From a checkpoint of a small transformer trained on Wikipedia: untied embeddings.
Each number is 500 + 40 x the weight over its row's rms, rounded and kept within 0 to 999. Layers, rows and columns count from 0. Numbers have three digits each. The size before them is the row's rms in percent of the matrix's.

# layer 5 MLP down (transposed), 832x320, rms 0.0266, rows 295-321, columns 80-159
102:527494508499575507457422605546542487454510509494481499394484526522428496451531520520536487518478477536492408519530502487501494444548497490566470539476460490511476570536463428577496543552476494546472483482487478477520453484474511487525524518
105:476519559564558524432520527489460469515472474523438576568571570466373450533450572541464488475521508402477515447458463476454536530451454537517523515485487405478478500518482485514480482477533448504501476486496529525495476460500516506525555531
101:498492538418571451510532469475561501465551471512475481481514504452548495462482518470513538510486487463503579535517545523446516527543519466506492534512529500474473469530500577562440513458481515502535548503557494563528527503482481543514541531
103:539494466561563502461461473523573463510508458550515464518488523484435464497501499536524557582438480519519459494475554490484473475529464471463502541519538541495477462496523438494462590542539511503483481512572463484504490498500532539538468494
099:421517461446469566551505580477489466541507481457523465541493539550490460466478511483457560498447482417533507515442573481478526499498538539498508531455495535487548436451436526494561522464469488460503488443467518470516561451463504455486453568
101:422484530449511510487479422479582527544474522508500490523451566493527504518500538546576514470434477584532495549442458490531456511465546478506503490545534505505543461534526517566512484474454505514444499495500506396521507442478485535483486475
095:481539428504482458521513506517473611539431558537528545466472557471485479583519464518532495499503479511451534553517512471495551485532500503466495529471513567473505436536505484503485494513493567472508478488544529564505494486479505495482497549
098:448538497499484493517463449521454461528473514459444483620465550616466533547479506579508464506419502492440478515507493450600483487512498500481473464486486571543560446546506575519503568534494556479460570487540549462516501524501489525512490525
095:485505442499433551491544544520496487534521561531462491578549487509508551519523530429496555498467440480508597470542566468485440499449453463527486484479526425478542443506505490445515476549429485553498577447431476479496433475505531482521530457
102:573478424482531537460486500467515559488504503538459546480545456488471493547582484429554478437492476529469465438487450436498530464519496500504541536612551466487529496460522541528498521511477489508543492526450564546504463504522439426474486469
097:536436524516502499487453506499474512503541517494517534486549479447479449483520517508475479490503508495522481527490515507497455553525520500542519469477411463514555589551461519480509548495533425496503540528480532444574518501492491480547533430
099:494514459536474487516506588476540539548507484531443488534462532455487488491497445531546475507450525488532588433470501521461415495510523512528503506439480504536551430484487489443517500426453530468522500479519633516471501471434531467516464495
102:506502511457530506475494541530487486513406391501501497493523483506469475554525490481449531469558561552556467523487506529501501492496553541463469428515534421519516447519515438544542512512452468500489376475491505448523525501528570560458488458
100:385547541569504471547548459528468462454480491476549527525541499516443463543599434524607509470537518499515497502475457529553449499451464471536545500419532439446483435480541482472518544385441542447482526485502515472507594508536575520528416458
098:577507433470498565527484495494539489421514565564458521477465411446496550552507527525526504458471484489459489451518554457504476451529544484515483478525441489535577558476608483562508477478516488502480554539483531516516515482484571482507413485
105:532572471605490543442510500469540570493495484470514505551512514536505426447524521385521498495449554498598516481501502527513509474470477575479534545400461476526516558515419452490504548429494608451538496467491488466502523491498520526527462525
092:453486527428469479464478504530516436542520463464478452488551508515483553510503519467500514478483473566439480480507461506523474529469473555494514432509516518457417448475517482478528541439412439516470476504452516438514464533530486591477578433
097:563541497474551514514479439520436487424491434556518478476539471541435469473492524404526445527511513518442447440498500537545571512488535590426504522502510532478502529514466484533527505499476552461530530541488429498470441445517485497459425550
101:546534538461498463454330491518493457476495522443486505556446504569487517504457493496405516518446508476498521489499504404584502479540526513397520438564494566476502548488442519535472455522454520539499502395548493508427527478414530455547524432
106:539467566450478516468502566418537540526542478480463558467507509540532553450532500433521466585518471459510543539544500513454528514498519488522538509558507476477513518448511540516525383503535451498533592459530473550523555452566501438536511561
105:489467499449489465588459408490587470499483483508484483546470424534526491455435510545562497482517538567442533515532480464515581463558448460563491526554529434514399533507472524428512491517473507433575516459521471459485457475467493493462512488
103:555527486495514518508503542511487420555580473480517527467518520450441485481443534518545470473539470489457538447587509505469489499494482517460515520457467473530487476558428506521433557459520581504443515488484463512504473561434578596508509445
097:565481445472517540470527500442503549549465446453504376538463518529506474534467531494505513512520524470443514482453527513416493561456494495450494521487459411530505494497474502502513421516539485492548500566494477512454429553501512496518552550
101:469555524486439508468481545482582476486463478519442529539500544542533526510521535498507519494521427670475548457508434487417549465444470433538540503447452548559454478526536547462526490481505494460487479493485515564465478472520524477520516490
099:475490519562468437446498545516524517501477455457525461547517481487547468546523471546487535467542446489488539488478481533515539472507491518493424454503511550499494549460537491519495489541480453502593481521444574463461569489514444519457463472
103:515515492456556486546491435582480494482595459466535477565525528485494464481542464486469458505499554445525480498490552462485561541489512469460550508546472564523507529524436459450555475488474417461577500483481490441529526487493425467507488532
092:485498509466446445481544473496482483511519539521405517442488457479446508458439586509569511484519451584531567470467501455523502511503514489430535456501393574556485493468475507531538477499537573470435480467545524502501514459445497540468476454
# layer 5 MLP gate, 832x320, rms 0.0547, rows 296-322, columns 80-159
101:476536496511504482430531510501555504517516518494505532436537523529547453532520517478555408488549529465463424511426461495525446485472484522562541487453523477482468484485477496497408492528547529551508530401484414543505536584504461482496450548
100:492518480478529516507485520457515459425536514523479578452565523465541508498539473549468517513488524539459580469455502445543480496534497555545429502478518479532557508441530579454489484453511533576523559481567499513467502504512498474498515558
100:510533430491505531535513487448484513503432483433559519460568509517488545462558542474518466493492514475494483556516528525449553564438502489528416521493529409490487454384509465523499527547523468481504480410513471558506527483544552479544517466
101:430491516517419441487486541463508544510472488519536499491528548519524466530536506511508488477435504399505565488480543511445561543514504498485475459532499445444513510498459463502525465466458481467531525501390458496543545519473505503531503483
097:556513405540482565462525557493499528492476597560501479465570507545431480490518495464556484472520541544520527430445486494492520464476459541529521460520430489494539479504566493551545495419521449476485551459488469431500503529556477470450602545
090:578485498489459438524526503518523570490494495497432469495477452412435473451453470514508457488467515491463498521473485478501405574507468482537573461506549477555546478512429401550519525453470529540466583563435537566468553506403474454479559487
101:490506495538476491523486528505571460519562478518537537498485479515533465391474509494563492505513489480434445462484466488516551522575486467492499473503476514540475486496451540519550524521446447564475483524471447558500525485583493530498458451
099:499562456572506491496482479557518481524496404478455529475459524498535491491475530435514507428542479495514402494436491480468548512530504545554552473496446483516472487468457492563476475512512531514511477523481505504554477492567440526494513473
101:487619555477466421518560457452431565506459520465490457488523485537531444479520520456484454516535516491481485579478512440453502545540599590518486483450515564469427514494516529518511543565460524501499453553514500567451411533472444489486473450
101:562504491471430469490506510575529509541458549432534574494538493508514496447528545464569473543553466428494446427484497514448555525508480486510473468458534559499527518565557529526489561453462515534516455503429414575503479529522488398491486548
100:489431529469544477561543539489466453471562433430511468530579479513546518577486494561495515417487512544488505487541528511404551495419496537489455487519484537529459513514536520554509438528593513476535508454456494487500522517519458553461582558
099:477472526493562496514541486488444550482446518483519504460478468450520493492483490547469440487549497560533446445509509551453453530502529564510485487461512489552549496555422490497519527461471534543416495451429467506474546459508472436486496493
100:500561503462465493510553507478471559475507503507470490482480537439491635613462501481451461550468466554484447510465472450486520492495505502399538486508495597496550473533491475531454512545429464457569494467467501534546582490555489443454557485
103:504557467518543526441560440400546512446548422507468572481516488483526491521482469510459485569515458458529495536451468499550467430497509551576507553503431503537553483470413531481488538501509497523480489464472438434533545549532484411484515482
103:505533460466493532585475490542473412507534467481513516464489557526522501528496499469498577466532576456473487396471496494441580461578477485476478498539480481495515507449534595467453525576526434489492459528473449503508568492511508548391558480
090:537517502547509587532549536544483471405474501520488514505494496523470502515525435543448521538555507500510492504487548426510513529486569507515435467546516469541547492540496492574431496462478489509503516561474604503453501551482512452487480519
101:561515501526498494478547517498527460458517462559477452555496495425423469562485507519543512497534631525471496482411518542517527445458502446509514443424470442407486447526505443507470523459531557492559464495459526503474553507421540541474556522
099:494424490473516464480500458516524463429487550519516533551599523402463512498471498493465448503492481505468534462492448484486527493475536480486592554521509478486519501508452462511542415478545496521521459493473514532478488436528434492582471567
102:547609490481506557471444450512453563575461483503526541450543399421498489525502446506500530472509492493527520488445478513482552492492451537524561493464547482497544510523470491472507520492498434531522495520487446500527515509527508555453556539
103:564465500497487478407535563510470568501531440475577517462515545508485468424514495467500484534508473525532499507482497526508553480439537487463460518403477463500612515542481511546499477484503529565493499501480552503437499520453492456560499515
105:571460488497471510518507457490505432492524534460504559426517542516530408578449475495523458513482484484523436506566421525432501485484476563466493505514433502470498549488520544512497612434487539557523462433457541508412543502495476445542542423
101:522547489457470507470543573500469539513490528513479514539423505608483475565533481491541558492460485471491435456461495483504504455546533543527505555503511542497540438530593458527530502486551539461517596507520536475503542571522536487550429440
098:418496450540512430433552507508484461452488499539477496511545510495451575539512597511510466463438509539465491435531501454488522511436546444541500472562568474489501420444544482432472496511499455437476539531436449466481457488606518477490458529
103:580411519556586535521502501569500465467517550531539466559458494560524471544460465500507536436524488489492525483421514537478504535502488533457459429489577443523578535533472562508497446535445464499570479500520558516462489543526492511478531459
098:457507507471476462408504568405448510495433541422422472524551553458458488485478492462480511559531534499476571448523487515512425557511443462494551478455486477448432474478470500509497466500518512432506472506386542421523514496458441510552473461
100:532535536546504581497489490430519525538528477541539476437510515447510501553525497468552460574597543530458481527473488557460539493522598533541502538519539510518542519529588439438465487511532479525466500536572498494541542466469485443591518503
104:554522484592446549497470563510456540542523409526519458494539442518501512512504441476638547500510518486562511485513519499554494443462526573472504543470526505447455532529468515458429542523566553467590500543423411493526524514473494475479501542
# layer 5 MLP up, 832x320, rms 0.0557, rows 296-322, columns 80-159
109:528549468512512462552451577494499461570533497507467470570512528505528556506490481500461538488523520469549512450513502509482561467626495529504466483462578538451475523563520501494493427517528446480525505441492545566408502463544542442528551470
097:487484494483528525481520538527449514604451527478468501498501545400463525518518490524496534527540515424518438437606531536562516508583503422533544478516543474452494456499467431560570494493545536512524463514459471504508477441462519506462430488
108:515524438602522539480483483445475523499446422440538487532497509488485500500565545490534543517537494495490435505470538496424500512535470482523462473490510464467489457444552398459509557524594487498488516471551478551543465511477544552505525475
096:471534509482455583531466484524442470466434509538485488474499463460452506532518482513534518536592485528502463476480458456504479480439398470537561561478515537479540474525552539449458493520466480485567480488550438487537495501508495531455438476
097:465523528497530513507499444495531458549539484451425580547501519532492514511527500544535471517534486516469486491516474471463551507519482517562526521490538529452562469461519433517448510527544434511557440422474479534528512555476563502512514510
092:548471472470546479466534485513542522475564506415498502456451515466545536464520463442536525495538510549569511497528501570474432583447454526487534535466486501518389509494454495524503398482554507439452531466476520493516487434508491503554438502
108:412544540544455546475524495479515500470480572476470523476506557485449477445497471528471498492513529542447501450494541498435475550527478497513516492542512453491480544506414452588540548529528455455397490536541539541518499522548502492481527540
097:477480486495550565537524504452487526481473503485490483471476495496535520438399470507424503558518522528504396511484467514482523538533500458460569465491523521440448534545472398546400585494543558454511493576571486537555542462472530434520485513
103:469492557552434519502592447491530473557520497529481525491451478542515466498498519502471538440457465516457514562498547536472463479519534565490410482464518513578500551466469416535464453549451452552454399458523500538474533437494418512577502512
105:429533553473536526513469536514546415507526411541486545559516528507466490536520549459583561565494454489479505512578483492448519563418508486542461559539505453518432511459487526508484508504491558562499478419542480506498522441558511461538496498
104:493476506488452513467520521485494526427540509424503473541519552446503533547543481470468425504493432590486441511516502544523506489474538462419526478487591501533533496515453504456525492511533536511521549558498429499520451518478501496570506517
100:506504480463465447451463507460503486544518403520473449531549525520505531572500543496504548475516502567459584529493505494458552457548577469455508481466578499437471476484546511518453451446447514514625487494508440416524442526442565593491473501
099:537501484505508495522569459520462480447482515480439512445472541467492483570450501498451561527497517489471472561482455501454528489477610463454423455538487551465424593550480490504517480599493448451507452505425498486428424517481497491442599531
100:469528502504442475571474484449509550508525526504455488499509548503475520510550494444534542559575527529486641559462528444518463547486449473503458520526528559540504538543482514466501449539492449541515468505467477558463541527469520500522536536
105:452582468516539467519508468530484472465563541503483498454494543522558477508454434541469548451466461556501506505414462448552489449501521460461422492447498514421543470562472465470463501525514452515422439502498429504438478458562481477528490500
092:510453446583502468534566479520481486420452521571488476494476489485486506465523490507463490500483492540543510501471513480599506471530520539550441441542532468546501499549511420574481462534544538501494500567477552547425455518553528453483551552
099:448513505488543513509507503525500496479495474465512451496458485463545551527517483492498522537556535565496434546493569440449472509480517444460487523424472513498433617539560496448465504494537507522503457486478443507505420533537553493539527545
097:472537483472477518540529448439517437530518499480459484456536498449584503531537474522552566422418548519528511461516493433489486513423558520529468456461489495482478411532518507437529581504508517423510456553531488477540493564487493561475538506
101:523487464501510521530558509519515534528507491480522469539424513516514532474495505522455472571495523546527483539511466439478551485499551481516503489457480474521448483513489440424481494587478508582531565501545518525573503541529579554473584453
100:465446482546460467468526580520507518471473516457474534514475494544495426459554445544497496511481509518503478527542427501526469512414528469529493562491458503430562513509571459492477530485465440460528551459429493510451510478606542459585533518
104:577492569510528498487439499451478461534497427457519435557503482557527493469437547505412481512482560485449447460433460592529472485517496509470570436513491464456520450502488582489492484491521475490512493495573565510572466484547492536551529525
096:492503474512509478460471573560421510389473566536469516442557542499513505442499474494469564573480519473457539507469550520514551525416457526484452476525477481560526549552450563410520558522497512467508427517456540562504512464481501508464535496
099:530488480481500499477518460477524473517539449526470506474478469462449483508473444526552459548473586489512465414522442447532505523443534533506531586495436530524475471495492506508516505504571519515481492531505545452446473519540495482481496591
104:482520468477419453490482433440535540476454520506524438423518425457504507497563483573479423525506448498531512553442499451457541513426510555485506461531500482487470505513493544464547438501448533477465457472541487487479559468516527541498502531
101:495568510496473501480458602527511506509446484480482514487502489536513461546422520483458454525563515552461442480506509503562487565486457494527472443460596455485574526440464497583520509549527561489456493475524472485469471553485462485518492486
096:478553478571451538519562531491528509529483436532537512424491514491474469557486509595497477527471572510506480506442496566486555466428520480590523483533496530537531507474510455535561460536473558446424505557452502544503486394446456440503551519
100:510554585590479518447492505464424447531514530466551491521449543482497475548522451538455530566468469451469499480488469507427449488512567524527494491487488531460478485495514499521519539435522450486477568494434497473491569519465528492478531571